config = dict(
    n_layer=9,
    d_model=160,
    n_head=2,
    n_kv_head=2,
    head_dim=64,
    d_mlp=640,
    vocab_size=1024,
    activation='gelu',
    norm='layernorm',
    norm_place='pre',
    norm_eps=1e-05,
    positions='alibi',
    qk_norm=False,
    attn_scale=0.125,
    bias='all',
    tie_embeddings=False,
    parallel_block=False,
    init='normal',
    init_std_qkv=0.0167,
    init_std_o=0.0,
    init_std_up=0.0167,
    init_std_down=0.0,
    optimizer='soap_variant',
    lr=0.0084,
    beta1=0.95,
    beta2=0.98,
    weight_decay=0.069,
    lr_head=0.0112,
    grad_clip=0.5,
    warmup_steps=200,
    schedule='wsd',
    decay_fraction=1.0,
    decay_shape='linear',
    final_lr_fraction=0.0,
    batch_tokens=65536,
    seq_len=2048,
    doc_mask=True,
    train_tokens=126600000,
    steps=1932,
    dataset='wikipedia_en',
)
Each number is 50 + 10 x the weight over the matrix's rms, rounded and kept within 0 to 99. Layers, rows and columns count from 0.

# layer 2 MLP up, 640x160, rms 0.155, rows 448-491, columns 0-159
61 51 52 57 55 60 55 55 57 54 38 44 55 49 62 32 44 45 60 56 67 33 51 39 65 47 26 35 37 48 67 36 45 51 44 60 45 51 61 40 56 45 57 38 54 39 48 58 44 61 68 52 58 53 39 43 61 67 54 46 69 48 46 30 36 50 35 52 47 47 43 58 62 50 42 60 28 40 61 70 53 59 63 73 58 54 43 72 59 52 58 46 57 33 62 45 57 44 48 47 45 42 54 59 68 36 32 43 62 58 51 47 39 63 42 61 43 56 55 30 58 34 35 42 37 27 80 55 44 75 36 56 44 47 57 44 56 45 56 64 44 45 52 48 64 43 65 53 44 80 68 50 68 30 51 37 28 36 41 57
59 57 50 60 46 63 47 43 53 54 53 51 37 39 53 31 48 42 57 49 51 41 40 66 62 48 46 69 37 40 43 52 52 71 54 51 51 56 45 42 37 57 64 55 48 57 55 35 37 32 38 76 45 61 58 50 53 54 37 68 81 60 56 51 54 44 51 56 41 73 62 55 66 40 42 45 60 45 51 32 48 63 51 47 45 49 47 57 40 39 46 45 48 49 56 46 39 78 54 47 59 47 51 47 31 36 60 40 44 55 60 36 50 52 47 33 46 54 42 59 26 47 58 61 42 44 52 73 65 63 45 43 50 54 35 24 42 57 44 34 55 61 51 51 54 47 55 38 45 37 39 54 40 70 42 67 20 57 14 29
32 59 57 56 35 37 53 74 46 45 60 47 50 67 62 71 52 46 58 26 42 33 53 48 50 43 54 53 52 46 41 36 61 67 59 44 57 27 41 57 28 46 45 60 70 45 56 49 64 39 64 55 45 56 61 42 49 62 39 68 45 34 31 45 37 46 74 62 33 52 58 53 47 48 47 54 57 41 37 54 32 39 47 47 37 44 39 53 50 41 76 63 51 59 46 35 51 49 54 42 62 62 52 53 20 27 55 51 62 49 60 37 60 49 42 53 44 49 40 42 45 46 47 64 54 50 45 49 35 63 46 60 48 19 38 46 46 48 64 48 56 49 60 38 62 39 74 41 43 45 48 48 54 41 53 59 52 45 55 43
46 44 49 26 31 56 55 55 52 56 47 42 41 65 25 48 54 56 67 57 52 66 47 48 30 61 48 63 38 32 61 43 51 50 53 54 46 34 56 56 29 59 57 61 60 52 52 45 47 46 33 66 34 47 57 42 58 30 40 42 50 43 51 55 51 47 53 45 44 43 59 37 56 54 50 42 50 48 50 46 40 47 41 64 58 49 71 52 53 42 50 40 59 39 63 50 60 59 56 52 44 54 45 70 54 40 45 47 43 37 51 51 68 52 44 65 59 53 47 50 50 44 52 42 41 47 51 54 57 37 54 42 66 45 58 42 69 36 50 43 56 41 49 40 52 57 64 63 69 75 42 71 62 42 57 51 46 42 62 43
53 45 48 50 36 52 47 49 39 47 43 47 62 46 39 64 57 44 52 42 46 56 39 48 46 50 40 52 49 39 52 48 38 52 54 44 70 30 52 44 55 62 26 57 51 53 47 54 55 50 40 47 55 59 54 46 51 57 70 39 57 55 66 46 47 48 38 40 42 47 44 53 63 49 52 59 38 50 66 44 47 58 46 52 52 45 71 45 61 42 43 41 54 55 56 65 46 40 53 42 53 54 52 47 50 64 53 41 61 59 50 42 46 24 62 55 52 39 40 54 53 53 62 49 51 48 51 54 36 42 39 59 45 70 47 55 55 46 46 43 46 38 64 54 63 55 54 60 54 46 57 42 40 63 49 27 49 54 68 64
77 58 47 61 29 25 32 69 47 47 40 64 42 43 50 45 31 41 53 57 30 28 50 57 43 61 48 38 38 38 52 56 50 55 69 46 42 33 40 58 56 64 46 50 53 45 52 54 58 43 43 57 54 50 44 67 46 61 49 53 50 43 57 39 59 49 25 55 64 69 50 41 55 53 62 55 46 57 48 51 48 57 41 32 52 56 58 31 40 37 49 63 38 46 51 50 36 55 48 45 45 40 46 61 57 46 70 48 46 43 47 50 56 44 48 68 55 44 58 47 52 41 38 43 36 58 57 75 40 72 46 55 54 62 34 76 50 46 41 53 34 42 57 49 41 45 40 30 53 50 55 64 47 63 49 67 55 60 38 53
63 45 58 55 51 50 45 63 48 48 47 31 41 49 64 52 51 45 46 53 56 35 63 49 52 64 62 37 42 58 43 47 38 72 52 51 49 44 29 63 57 66 41 57 49 41 48 26 33 43 64 33 39 53 46 36 41 58 22 60 63 51 56 58 50 52 52 52 52 53 46 59 53 41 41 58 48 47 49 37 34 56 47 52 39 61 63 35 44 45 60 54 71 47 36 52 64 42 48 43 57 74 56 24 30 47 54 38 43 55 53 46 38 45 51 85 43 35 41 44 54 35 53 44 38 52 59 43 46 51 53 78 52 58 34 42 56 69 56 49 61 38 58 48 38 58 47 57 56 37 60 38 44 40 37 62 52 58 30 34
54 33 44 88 49 46 55 36 56 53 44 52 33 49 50 60 48 37 47 46 61 37 53 47 55 49 46 44 57 53 63 41 51 57 50 39 60 54 52 58 39 37 42 52 66 27 41 40 61 63 54 53 64 33 61 49 53 52 61 56 49 39 30 46 47 64 52 45 47 51 52 43 40 32 62 62 72 38 72 47 55 53 59 58 64 70 47 49 50 55 42 53 39 56 51 40 45 27 46 62 50 55 40 40 51 44 55 53 56 47 40 58 44 54 43 34 34 60 52 51 56 46 52 51 43 43 48 48 55 51 47 50 58 58 56 53 42 56 50 52 50 36 41 63 48 49 58 46 59 32 35 51 50 46 53 34 50 49 50 43
38 60 48 40 52 60 50 47 32 54 50 50 57 57 46 49 47 54 48 42 41 53 49 58 64 50 54 56 60 55 49 49 50 56 52 37 57 55 63 52 50 52 40 52 52 58 68 47 44 43 40 38 66 42 32 66 60 42 48 43 52 51 64 45 59 51 46 40 59 26 50 38 56 53 62 60 48 45 51 46 71 60 59 39 36 61 49 49 54 52 52 42 55 55 49 68 50 47 57 48 49 36 50 42 38 37 41 42 52 44 44 57 53 50 55 47 53 59 45 69 48 42 46 48 36 46 34 50 39 42 48 35 58 66 50 47 53 47 46 63 47 41 33 58 53 59 44 59 43 63 69 47 49 35 40 69 45 54 48 51
38 37 29 42 46 47 44 68 57 31 55 55 40 48 35 56 64 61 43 48 48 51 36 43 64 44 49 56 61 49 48 38 62 38 46 49 46 34 48 54 54 56 47 53 44 46 55 37 60 52 59 57 53 45 53 33 47 38 40 58 72 45 50 47 62 49 42 73 43 54 58 58 38 48 59 44 58 54 43 50 57 47 48 57 39 49 35 48 33 40 56 57 60 68 57 58 53 69 45 54 50 38 54 52 51 42 48 56 53 40 56 23 66 41 38 50 37 37 48 62 49 37 47 53 40 54 33 64 71 42 60 61 63 51 45 55 40 63 42 49 29 55 69 31 45 50 45 53 54 55 62 44 47 48 40 41 57 36 45 47
55 43 51 46 48 19 49 61 54 60 63 45 52 53 32 50 59 51 35 36 61 44 59 51 50 61 51 52 43 50 47 57 57 52 38 58 45 42 59 57 35 57 73 50 51 57 50 38 52 54 36 49 58 67 57 57 42 63 65 53 50 60 49 41 44 44 53 60 42 46 49 54 49 44 29 55 38 61 47 43 75 50 48 48 41 47 57 35 58 65 47 53 54 51 52 50 39 49 61 72 62 35 31 47 49 40 59 39 40 44 32 60 56 39 44 48 46 47 42 49 47 56 39 51 59 50 37 56 50 30 57 46 60 50 47 44 54 58 49 53 38 65 50 66 70 35 61 48 48 39 78 36 45 61 46 60 51 33 33 60
57 48 44 56 54 52 48 53 47 46 36 54 50 59 31 32 43 66 58 34 47 39 57 55 41 47 68 49 51 49 42 41 46 41 58 54 59 59 38 63 38 55 53 52 48 52 46 46 58 55 48 50 35 49 60 46 54 68 49 60 58 56 49 28 46 45 51 40 50 51 53 39 31 53 55 48 45 49 34 30 59 58 51 38 47 58 32 58 53 37 62 46 58 49 34 57 50 40 55 39 58 65 61 50 76 60 79 49 62 58 56 54 58 47 46 57 58 56 55 62 42 39 39 70 52 46 51 41 65 51 41 43 50 52 66 46 29 44 50 52 65 40 66 56 57 50 46 42 45 44 47 39 53 59 56 36 59 58 47 40
32 59 56 60 56 48 66 47 75 38 64 60 41 41 47 54 48 53 47 48 31 39 42 58 53 49 51 63 58 58 67 37 57 44 71 46 46 45 58 63 52 45 43 54 24 48 33 60 65 47 49 42 32 49 55 41 53 53 55 70 57 46 63 39 43 40 58 57 51 53 40 58 60 69 65 71 49 53 47 47 41 69 40 52 54 52 34 51 60 60 39 49 33 68 48 58 14 54 42 61 54 40 47 56 44 49 56 67 74 47 52 58 47 41 38 38 45 58 42 61 42 62 55 62 47 56 47 50 50 29 56 46 40 43 42 50 51 27 36 55 33 64 40 55 50 28 61 45 37 51 66 37 56 46 64 45 81 75 56 46
47 48 63 66 31 64 46 47 29 47 62 49 40 58 55 28 44 54 48 36 53 58 48 52 54 56 49 48 52 49 62 71 33 48 49 69 47 52 53 71 52 35 70 53 61 45 29 55 50 59 42 56 39 50 51 42 63 51 78 66 50 47 61 51 54 31 51 64 70 46 58 57 55 45 64 56 38 47 28 69 41 46 44 49 26 54 51 47 59 61 46 58 52 60 65 68 44 56 48 30 64 56 40 45 49 29 51 71 58 51 60 36 37 40 30 58 33 55 60 64 48 50 57 50 48 41 57 59 51 48 64 34 47 54 78 46 24 49 65 52 56 56 67 51 60 47 55 52 42 54 60 34 53 57 46 46 42 50 54 47
46 56 42 37 48 68 43 46 47 34 48 43 48 61 33 49 53 44 36 46 67 52 44 55 62 49 44 42 54 48 44 53 45 50 46 48 46 43 40 46 43 60 38 64 44 58 31 57 46 47 49 63 53 42 60 41 51 48 35 73 57 43 46 58 41 34 33 46 58 47 33 71 38 48 39 56 59 29 55 56 54 55 23 60 46 72 34 55 53 57 46 45 46 43 81 41 53 49 48 48 57 77 44 54 61 53 64 38 39 46 52 42 52 51 57 44 61 50 30 57 58 49 37 51 50 53 43 42 48 51 44 57 51 44 48 37 60 54 39 51 55 59 50 50 42 59 54 53 54 57 59 49 52 50 47 45 60 54 39 61
40 63 33 57 52 43 40 46 45 60 40 53 57 25 56 50 49 58 52 24 49 37 60 55 49 56 51 48 41 57 57 65 52 49 51 42 60 31 63 48 55 57 44 52 46 49 52 40 28 49 73 34 50 50 40 47 47 53 48 63 62 50 48 44 46 52 41 48 53 50 60 72 53 44 59 63 59 57 61 41 70 67 57 54 48 52 63 53 43 54 47 53 44 44 37 51 55 42 47 37 69 42 40 50 55 49 50 48 79 56 30 58 53 48 53 37 64 48 35 39 46 50 52 42 45 63 47 53 35 66 41 46 43 39 51 49 62 41 50 61 60 64 56 59 46 37 47 44 49 53 53 54 30 36 45 33 57 49 37 56
34 40 67 50 55 59 43 51 44 39 46 46 47 47 55 44 51 31 52 41 56 52 56 49 39 46 57 54 52 44 51 43 53 51 64 38 40 45 63 43 48 36 48 61 71 51 53 37 56 45 60 63 50 60 44 70 45 42 45 50 54 46 46 44 55 49 51 43 43 53 52 52 51 62 50 53 39 58 46 40 35 41 46 39 55 43 46 51 45 38 47 44 64 67 52 58 57 48 47 57 38 65 43 56 64 49 57 39 41 60 63 66 36 51 47 36 58 60 54 59 52 43 47 36 51 39 47 57 48 39 63 50 41 27 53 48 54 69 43 62 38 45 45 52 39 33 63 47 62 45 48 58 39 48 38 28 51 54 60 46
59 64 34 62 56 57 55 39 35 48 64 65 41 36 48 51 64 71 54 51 48 57 41 56 46 50 54 41 45 54 43 55 57 54 44 59 52 43 49 63 57 45 55 42 42 49 43 39 62 44 50 62 35 69 57 46 71 58 36 47 51 58 53 50 44 62 70 64 61 61 35 31 38 46 53 47 43 40 54 51 58 39 58 56 47 36 49 47 64 56 35 41 46 43 48 52 41 51 62 57 59 54 36 42 28 48 43 33 62 52 62 48 65 56 48 35 56 41 63 58 68 51 42 31 56 35 49 42 63 43 46 37 61 68 50 36 30 56 44 64 44 46 44 57 38 60 53 57 56 66 44 49 42 52 55 51 48 57 56 42
64 43 40 55 44 35 50 43 50 41 41 39 41 48 49 51 25 54 49 38 40 54 41 57 52 44 24 48 37 42 37 47 41 44 31 50 66 58 31 50 79 54 53 67 60 51 45 46 38 45 39 49 44 54 72 60 64 53 45 48 41 37 42 50 45 63 57 52 57 71 33 66 32 51 53 40 77 49 48 61 43 40 45 58 44 39 47 53 47 41 41 62 49 50 36 42 42 47 61 59 41 59 40 59 45 53 29 33 51 61 59 55 54 56 53 48 76 50 48 59 43 64 49 60 24 35 40 47 48 52 50 40 50 48 55 43 51 59 51 56 42 52 44 43 53 53 58 58 66 46 52 71 36 49 56 52 57 54 52 63
36 57 21 45 43 37 41 48 46 51 62 62 56 49 51 62 44 47 61 52 44 52 76 55 44 46 53 52 40 35 39 63 25 62 53 43 49 47 77 43 43 58 53 47 50 49 48 43 45 63 38 58 61 45 59 48 56 62 34 51 56 42 42 43 37 56 52 38 58 49 41 29 40 32 61 47 55 44 49 44 52 27 60 55 54 73 46 62 41 68 43 51 45 71 64 45 62 41 59 46 39 48 57 47 37 45 44 45 59 59 53 40 56 36 65 47 48 38 27 50 36 50 60 52 53 43 46 59 58 51 48 60 58 42 58 46 31 52 47 51 47 60 53 60 50 75 60 42 48 59 55 48 48 50 36 51 37 31 36 51
46 48 41 38 55 51 50 57 41 40 51 50 49 62 50 57 33 52 49 61 49 48 45 54 48 41 50 48 59 60 55 56 58 43 68 52 47 58 47 54 56 52 51 58 45 46 30 33 86 47 43 59 48 82 43 57 48 56 44 52 72 45 55 38 34 44 40 59 45 52 64 43 61 60 55 42 47 61 65 53 57 40 37 40 67 36 51 50 43 42 52 52 52 54 54 53 46 53 52 42 55 44 52 47 69 50 48 39 49 53 54 49 48 52 61 40 51 34 33 65 53 38 51 49 56 42 41 44 46 34 33 61 58 52 53 47 42 48 42 47 40 53 36 51 67 62 43 54 49 34 40 54 49 64 59 32 60 38 44 42
45 58 68 54 38 46 57 44 37 56 52 43 33 61 39 49 51 49 64 54 63 40 56 47 54 46 44 50 48 59 31 50 44 32 44 55 48 44 48 41 56 53 69 47 48 40 73 42 59 37 46 64 47 53 73 57 47 53 57 64 53 56 54 46 52 53 55 50 57 52 38 52 52 43 44 47 65 51 62 38 69 66 39 40 26 54 60 33 63 48 39 37 55 53 50 44 32 41 48 54 56 43 73 60 39 53 60 51 48 57 55 35 52 45 47 34 55 38 58 52 46 64 41 45 57 47 57 44 61 64 34 38 65 47 61 54 49 65 61 64 46 40 49 41 40 63 46 40 48 52 38 50 34 49 53 30 61 46 49 54
59 35 47 67 56 55 38 62 43 53 48 30 68 36 42 50 48 43 55 23 28 52 41 37 23 35 86 47 46 29 36 45 60 36 69 31 57 51 49 43 46 44 48 40 59 47 45 63 56 50 51 47 60 41 67 50 38 49 58 47 54 57 61 56 40 48 29 74 55 41 48 54 57 55 38 43 35 50 56 33 43 51 39 62 58 55 33 31 64 57 51 60 50 73 36 29 28 49 50 40 53 55 52 72 35 54 34 41 41 54 62 76 47 36 51 67 46 41 50 27 43 75 42 30 42 48 61 53 43 43 42 57 59 28 38 60 63 29 49 38 46 61 32 34 35 54 46 56 63 65 46 40 42 55 54 52 38 47 37 54
37 47 56 51 53 62 37 49 49 52 52 42 50 61 52 51 45 51 40 50 54 61 47 54 40 42 52 61 47 50 38 56 64 58 45 58 50 57 55 58 37 58 45 54 46 52 46 50 38 59 43 30 52 53 49 57 59 52 52 50 47 52 49 49 51 67 52 47 46 59 47 56 53 41 44 56 44 59 36 60 50 44 62 43 41 57 48 56 52 46 53 52 50 43 24 37 36 63 44 42 27 47 46 37 67 45 54 57 39 39 55 48 48 59 44 42 75 47 55 68 66 43 53 51 44 26 51 63 44 71 50 33 43 63 66 52 46 47 63 49 52 45 55 60 59 51 48 52 51 49 31 41 55 37 35 50 54 65 46 48
45 58 52 53 58 50 52 69 41 45 60 51 34 54 57 40 33 57 34 61 59 44 52 38 69 79 57 58 41 39 64 49 49 53 52 63 56 59 57 45 48 35 68 40 40 50 43 47 64 37 41 42 52 49 64 48 39 55 43 52 64 47 53 51 51 38 55 32 49 40 45 58 62 64 51 49 40 47 60 53 38 30 52 57 73 56 55 56 50 43 58 44 45 47 39 36 58 66 53 40 53 49 50 37 39 53 55 45 27 54 48 58 43 45 43 46 37 78 57 45 52 67 57 56 36 36 44 33 54 39 48 41 44 59 48 66 57 53 55 43 52 60 45 61 42 39 25 44 48 33 59 38 54 42 49 42 45 54 34 65
65 52 44 50 57 63 45 63 53 47 44 59 65 60 39 44 56 55 29 55 65 35 45 55 40 40 63 52 59 49 47 45 47 27 57 65 37 62 45 42 31 46 55 52 51 45 45 46 36 34 42 46 61 39 44 55 52 52 45 43 50 44 64 60 50 52 49 58 33 54 46 42 51 48 39 40 38 47 59 46 46 45 48 34 68 52 52 28 49 76 41 46 44 61 66 44 56 44 46 49 64 56 31 55 43 53 46 45 53 35 57 66 41 58 50 65 58 43 36 49 52 44 50 51 46 56 58 38 51 55 51 64 46 56 43 28 58 41 30 54 60 43 37 59 57 51 52 86 31 46 56 60 46 60 64 47 55 49 46 48
49 52 77 39 56 64 54 32 68 49 38 48 60 47 51 56 58 37 41 72 48 49 58 41 41 50 59 39 31 41 57 33 49 36 46 48 46 53 45 32 55 59 62 64 41 51 43 56 38 48 46 58 53 46 49 49 70 62 63 59 60 44 32 45 38 65 45 42 45 63 45 35 46 55 48 17 33 68 68 41 35 41 44 55 40 53 52 51 46 59 45 32 52 58 66 54 51 46 63 31 57 72 56 62 57 58 50 27 59 49 37 71 59 52 52 41 53 38 54 68 46 62 54 51 67 45 65 50 44 42 49 67 48 40 67 56 54 40 52 32 49 40 51 44 37 31 69 47 59 36 49 46 41 38 60 49 51 45 33 50
36 62 55 57 37 41 59 51 43 54 40 53 49 35 54 33 50 48 62 69 41 56 43 61 69 47 34 56 53 47 50 56 39 77 62 57 33 39 51 57 55 43 51 33 51 43 43 46 45 63 38 39 41 51 54 55 59 62 41 56 49 47 29 55 73 52 51 56 57 55 69 34 44 56 52 44 57 43 40 38 46 38 35 47 57 56 64 44 58 62 57 41 42 53 31 37 57 53 60 34 52 40 50 54 51 49 47 41 50 47 62 57 61 58 53 52 45 51 44 59 37 50 56 40 36 56 51 40 39 34 46 37 37 66 53 33 46 53 33 43 44 51 37 60 40 42 55 60 58 57 50 44 57 48 65 56 42 40 65 47
54 47 39 53 48 42 47 53 51 44 49 41 65 40 38 57 56 63 50 45 47 68 42 60 30 55 49 52 61 42 43 57 34 59 43 52 60 45 56 78 55 64 51 63 58 49 39 34 39 43 43 58 48 64 65 52 42 42 48 53 40 57 40 52 46 49 56 49 45 22 41 43 43 57 58 45 23 35 39 54 36 34 46 62 41 60 32 71 46 49 60 49 51 54 53 55 51 81 58 44 53 36 58 57 58 57 63 42 45 45 43 37 67 46 58 30 30 47 51 53 55 58 48 49 44 32 51 50 49 42 37 41 56 45 65 35 54 33 41 46 40 47 39 54 41 56 51 42 62 63 41 52 36 51 47 57 43 39 66 45
46 39 39 50 28 55 56 61 51 50 38 55 40 51 77 64 46 54 58 49 62 45 55 47 46 38 58 49 50 47 46 18 57 47 44 59 53 48 46 50 48 53 50 67 47 53 36 55 60 55 42 62 55 48 36 29 30 56 43 51 54 58 39 39 39 49 58 53 40 51 66 30 33 63 50 51 40 54 42 51 57 50 59 50 50 67 54 36 53 45 53 67 53 50 54 27 38 23 18 50 56 47 38 59 51 66 66 56 48 51 56 46 58 34 51 56 48 32 38 54 65 51 39 68 54 34 61 52 50 47 65 40 45 39 51 34 67 50 47 62 60 25 69 27 41 65 46 49 48 61 66 64 56 49 48 57 45 36 63 50
43 45 36 36 49 55 38 32 53 57 38 38 52 39 46 46 49 59 60 63 46 56 61 48 41 46 54 57 40 47 39 49 48 44 66 43 48 29 50 35 50 55 42 52 48 42 62 62 41 38 43 55 52 69 42 55 45 65 46 58 46 43 40 48 48 41 52 53 71 49 63 49 50 70 41 50 70 66 41 38 36 46 49 45 47 47 55 43 48 57 45 58 51 50 29 37 36 60 59 61 49 46 67 56 50 51 51 36 67 60 48 39 56 45 39 42 43 37 55 44 52 40 41 47 52 59 39 43 45 56 56 49 48 56 58 50 51 41 45 40 47 24 55 53 53 47 65 57 58 57 47 59 42 54 51 47 38 56 58 44
49 56 25 56 42 31 60 52 54 41 45 59 45 53 35 48 48 48 53 43 53 40 47 57 42 57 52 57 61 60 48 48 47 53 47 63 49 43 40 44 44 60 33 52 49 46 58 30 62 39 56 41 62 37 54 69 61 45 48 53 46 38 53 32 52 63 49 55 28 40 52 54 56 50 40 54 45 47 65 59 64 37 52 64 50 40 58 68 17 43 39 49 48 44 46 60 62 50 31 82 50 45 38 56 23 63 47 50 71 60 50 44 51 61 37 41 55 55 37 38 41 61 56 56 51 44 44 50 57 53 45 55 62 42 58 39 38 60 64 51 33 33 62 55 55 58 54 57 63 61 38 45 42 50 52 44 53 32 53 60
38 40 44 57 37 53 55 55 46 56 43 42 67 40 52 37 53 48 57 45 42 50 52 55 47 52 65 66 40 46 54 37 29 50 57 17 51 43 55 47 59 50 64 74 43 41 54 41 50 44 42 46 48 55 61 55 34 65 51 51 37 60 44 36 38 47 39 64 52 65 62 45 47 32 63 44 57 61 57 32 44 54 51 49 43 52 41 57 44 49 55 62 46 78 44 41 47 63 43 52 46 41 68 70 37 49 44 53 40 61 42 57 53 54 49 48 44 43 48 65 60 33 74 27 47 47 63 58 52 63 55 69 63 40 44 41 46 46 58 46 41 47 57 45 41 54 66 40 52 67 65 39 51 59 42 42 40 43 44 53
63 50 40 36 33 47 51 63 63 60 58 52 39 55 45 38 46 44 40 49 39 53 37 51 52 58 55 43 52 44 35 43 42 50 64 49 36 43 54 38 39 40 39 50 53 66 41 39 45 37 68 59 63 43 63 57 56 54 54 39 41 54 50 50 74 47 63 62 39 49 53 43 58 61 53 51 35 62 43 33 34 48 62 47 58 55 50 57 54 39 37 54 42 62 60 25 47 38 47 44 51 51 47 64 47 40 74 60 31 33 45 54 53 76 60 50 52 40 39 42 46 35 67 43 45 46 46 71 43 35 46 52 71 39 49 46 54 43 51 57 50 28 39 41 52 39 64 45 50 55 42 59 55 49 65 53 45 40 46 45
45 62 56 50 58 55 49 33 43 42 51 56 36 69 60 44 36 50 57 63 51 39 51 39 45 57 46 56 51 54 51 60 41 57 59 73 42 53 46 34 62 43 47 48 51 47 52 51 49 28 46 51 59 50 39 76 62 33 51 47 53 50 59 58 63 35 57 49 53 55 59 49 44 46 36 36 63 39 51 59 55 50 52 34 52 46 49 42 42 60 50 61 48 64 51 46 70 36 46 49 65 46 55 51 52 49 35 47 41 68 66 45 35 48 38 51 44 48 29 47 27 59 45 53 33 39 47 48 38 49 39 69 56 43 69 47 33 82 71 60 43 38 35 33 49 67 40 63 52 46 50 65 66 61 52 58 60 45 37 54
46 54 38 56 60 56 42 53 51 58 43 60 49 64 65 60 43 57 38 68 57 70 44 52 51 44 42 55 56 45 44 56 40 60 45 33 42 39 46 73 56 50 49 69 47 42 56 52 53 51 57 42 53 45 38 35 56 47 44 48 51 45 53 45 41 37 70 66 46 42 39 44 48 41 63 41 49 38 56 57 55 41 46 63 54 24 41 34 53 48 56 61 58 65 51 52 66 52 54 47 57 43 71 47 57 40 54 61 49 54 54 49 41 50 39 51 36 45 36 50 39 48 55 46 42 40 48 60 54 61 53 53 75 65 55 54 28 39 44 43 43 45 47 47 36 39 39 55 57 42 51 53 58 50 35 60 39 49 31 49
52 55 48 52 51 55 54 60 49 58 59 70 49 43 52 52 50 56 50 53 40 51 60 50 31 50 48 49 52 54 35 72 42 55 61 44 59 39 47 38 52 55 53 49 42 19 37 57 54 57 46 55 54 47 43 50 42 54 36 80 53 41 67 60 66 41 42 48 30 47 51 49 49 72 48 44 53 51 42 48 45 50 49 41 33 56 50 53 51 48 59 46 53 32 58 52 45 44 30 41 41 49 50 61 59 53 47 57 70 70 50 65 74 46 62 52 59 19 40 42 59 51 53 44 51 50 48 44 48 56 62 43 43 53 69 38 47 27 47 39 59 51 28 46 48 43 44 41 50 50 51 43 55 42 58 57 73 27 58 39
49 56 40 33 47 56 49 50 32 51 58 47 22 47 50 43 59 63 44 45 57 32 60 47 53 61 43 53 42 43 56 50 48 60 70 49 47 41 40 39 38 48 54 61 46 55 41 37 56 57 61 60 48 50 74 35 50 46 40 54 54 43 68 43 59 49 56 43 51 41 37 54 55 62 44 39 56 55 44 39 51 40 42 56 42 54 46 51 73 47 57 50 69 57 63 48 66 55 55 55 67 61 58 50 41 53 42 57 47 53 61 59 35 62 61 55 34 61 47 56 40 50 59 59 42 51 36 64 69 52 58 39 38 45 45 34 63 57 46 51 47 51 53 29 46 46 52 55 53 52 48 42 59 65 40 51 48 38 50 30
64 43 35 58 54 47 50 47 50 57 62 44 50 39 57 49 40 59 62 56 59 49 41 61 57 61 23 48 37 53 70 54 60 57 54 28 55 35 79 54 42 35 45 58 44 48 69 37 57 35 60 60 49 50 47 67 56 50 49 51 43 58 65 35 41 62 44 34 19 40 49 64 39 51 49 45 33 44 53 36 49 36 45 70 56 30 83 57 41 52 51 49 40 56 52 57 37 38 53 52 53 31 48 37 31 48 34 66 66 71 52 53 40 49 42 40 57 56 61 45 52 55 56 53 50 32 42 33 45 52 73 40 60 53 48 43 38 47 45 27 48 53 50 62 36 44 55 60 66 56 54 45 61 56 61 46 44 41 60 36
43 47 39 34 35 55 38 46 44 46 56 43 59 38 49 42 36 47 55 40 51 56 40 49 48 65 67 53 45 57 54 34 55 66 62 58 65 48 55 47 46 32 40 46 53 45 38 60 50 37 51 37 66 49 48 31 27 64 54 51 56 50 46 38 45 61 43 47 53 57 43 60 53 56 44 44 54 44 48 54 44 52 53 48 44 48 47 55 31 41 68 49 50 32 46 50 59 59 50 49 56 45 37 51 34 51 44 58 56 49 58 48 47 63 39 51 46 41 34 47 52 44 49 51 25 42 43 49 71 48 33 48 55 42 27 49 49 57 65 39 49 63 72 53 49 47 53 44 50 56 54 53 36 61 41 43 53 37 74 53
41 47 57 49 47 35 60 46 60 50 42 51 68 44 54 35 48 63 61 32 50 55 44 58 54 58 44 58 57 61 48 51 64 49 62 54 52 45 43 58 48 59 61 68 44 30 51 56 51 36 32 56 49 54 41 41 50 52 49 42 61 38 52 41 67 47 64 66 60 47 48 69 50 52 68 57 58 68 48 36 45 51 52 52 46 75 52 55 61 52 43 46 35 35 36 43 41 50 69 61 50 32 40 58 60 66 49 57 66 56 60 63 42 55 41 47 56 48 32 35 56 35 47 65 35 40 60 45 69 47 58 41 37 51 65 41 39 46 63 53 50 43 49 41 36 40 52 54 55 50 37 53 31 50 53 59 56 30 55 52
53 46 48 65 40 66 32 46 64 60 47 55 44 52 54 36 36 45 54 46 56 59 51 55 38 38 36 58 49 57 47 50 43 42 59 67 38 42 47 54 38 61 44 40 77 50 48 31 53 52 41 45 58 54 52 45 50 41 58 50 65 53 64 42 73 55 41 47 58 52 34 53 67 37 52 34 55 36 47 47 71 32 39 44 51 64 36 66 60 62 54 44 66 55 51 59 65 60 45 49 52 33 67 47 50 34 60 51 63 59 56 35 46 49 59 52 45 38 54 55 74 65 44 38 60 50 43 59 57 38 41 47 58 46 43 46 39 46 62 64 29 37 45 39 54 69 47 45 67 59 57 64 51 54 54 56 60 27 79 55
65 44 58 32 51 54 54 49 33 60 53 58 67 43 42 41 32 52 63 50 43 56 51 54 42 49 44 51 59 45 51 36 54 55 48 45 44 35 50 51 41 54 47 58 51 55 54 34 44 48 36 37 55 47 30 52 58 54 52 59 41 40 65 39 37 57 53 41 42 64 35 63 54 54 49 64 46 50 50 52 53 40 43 46 50 38 52 54 35 39 57 61 52 42 39 64 52 67 39 71 44 69 62 50 65 30 51 62 51 48 51 55 50 44 47 48 39 38 46 51 37 48 41 54 55 43 45 60 50 47 22 51 63 43 37 45 68 46 49 63 39 52 54 61 52 60 49 53 52 36 52 54 46 63 46 37 65 54 53 39
52 50 41 52 56 39 75 65 42 63 44 43 50 47 52 33 51 55 50 40 59 55 42 58 28 34 56 32 47 42 49 41 38 60 50 43 49 53 60 47 34 49 44 38 43 47 58 41 59 37 73 38 57 46 39 59 45 46 49 60 59 53 54 36 54 47 45 46 63 55 68 74 55 65 54 56 41 38 66 52 54 63 42 45 46 60 31 62 54 64 54 54 48 40 62 46 53 42 67 44 56 56 50 31 49 57 74 38 44 47 35 41 63 46 50 79 43 40 52 43 65 56 54 65 52 44 46 43 52 44 47 53 51 67 59 37 45 40 37 42 48 52 39 55 45 61 36 49 41 45 50 52 34 46 51 39 51 54 44 70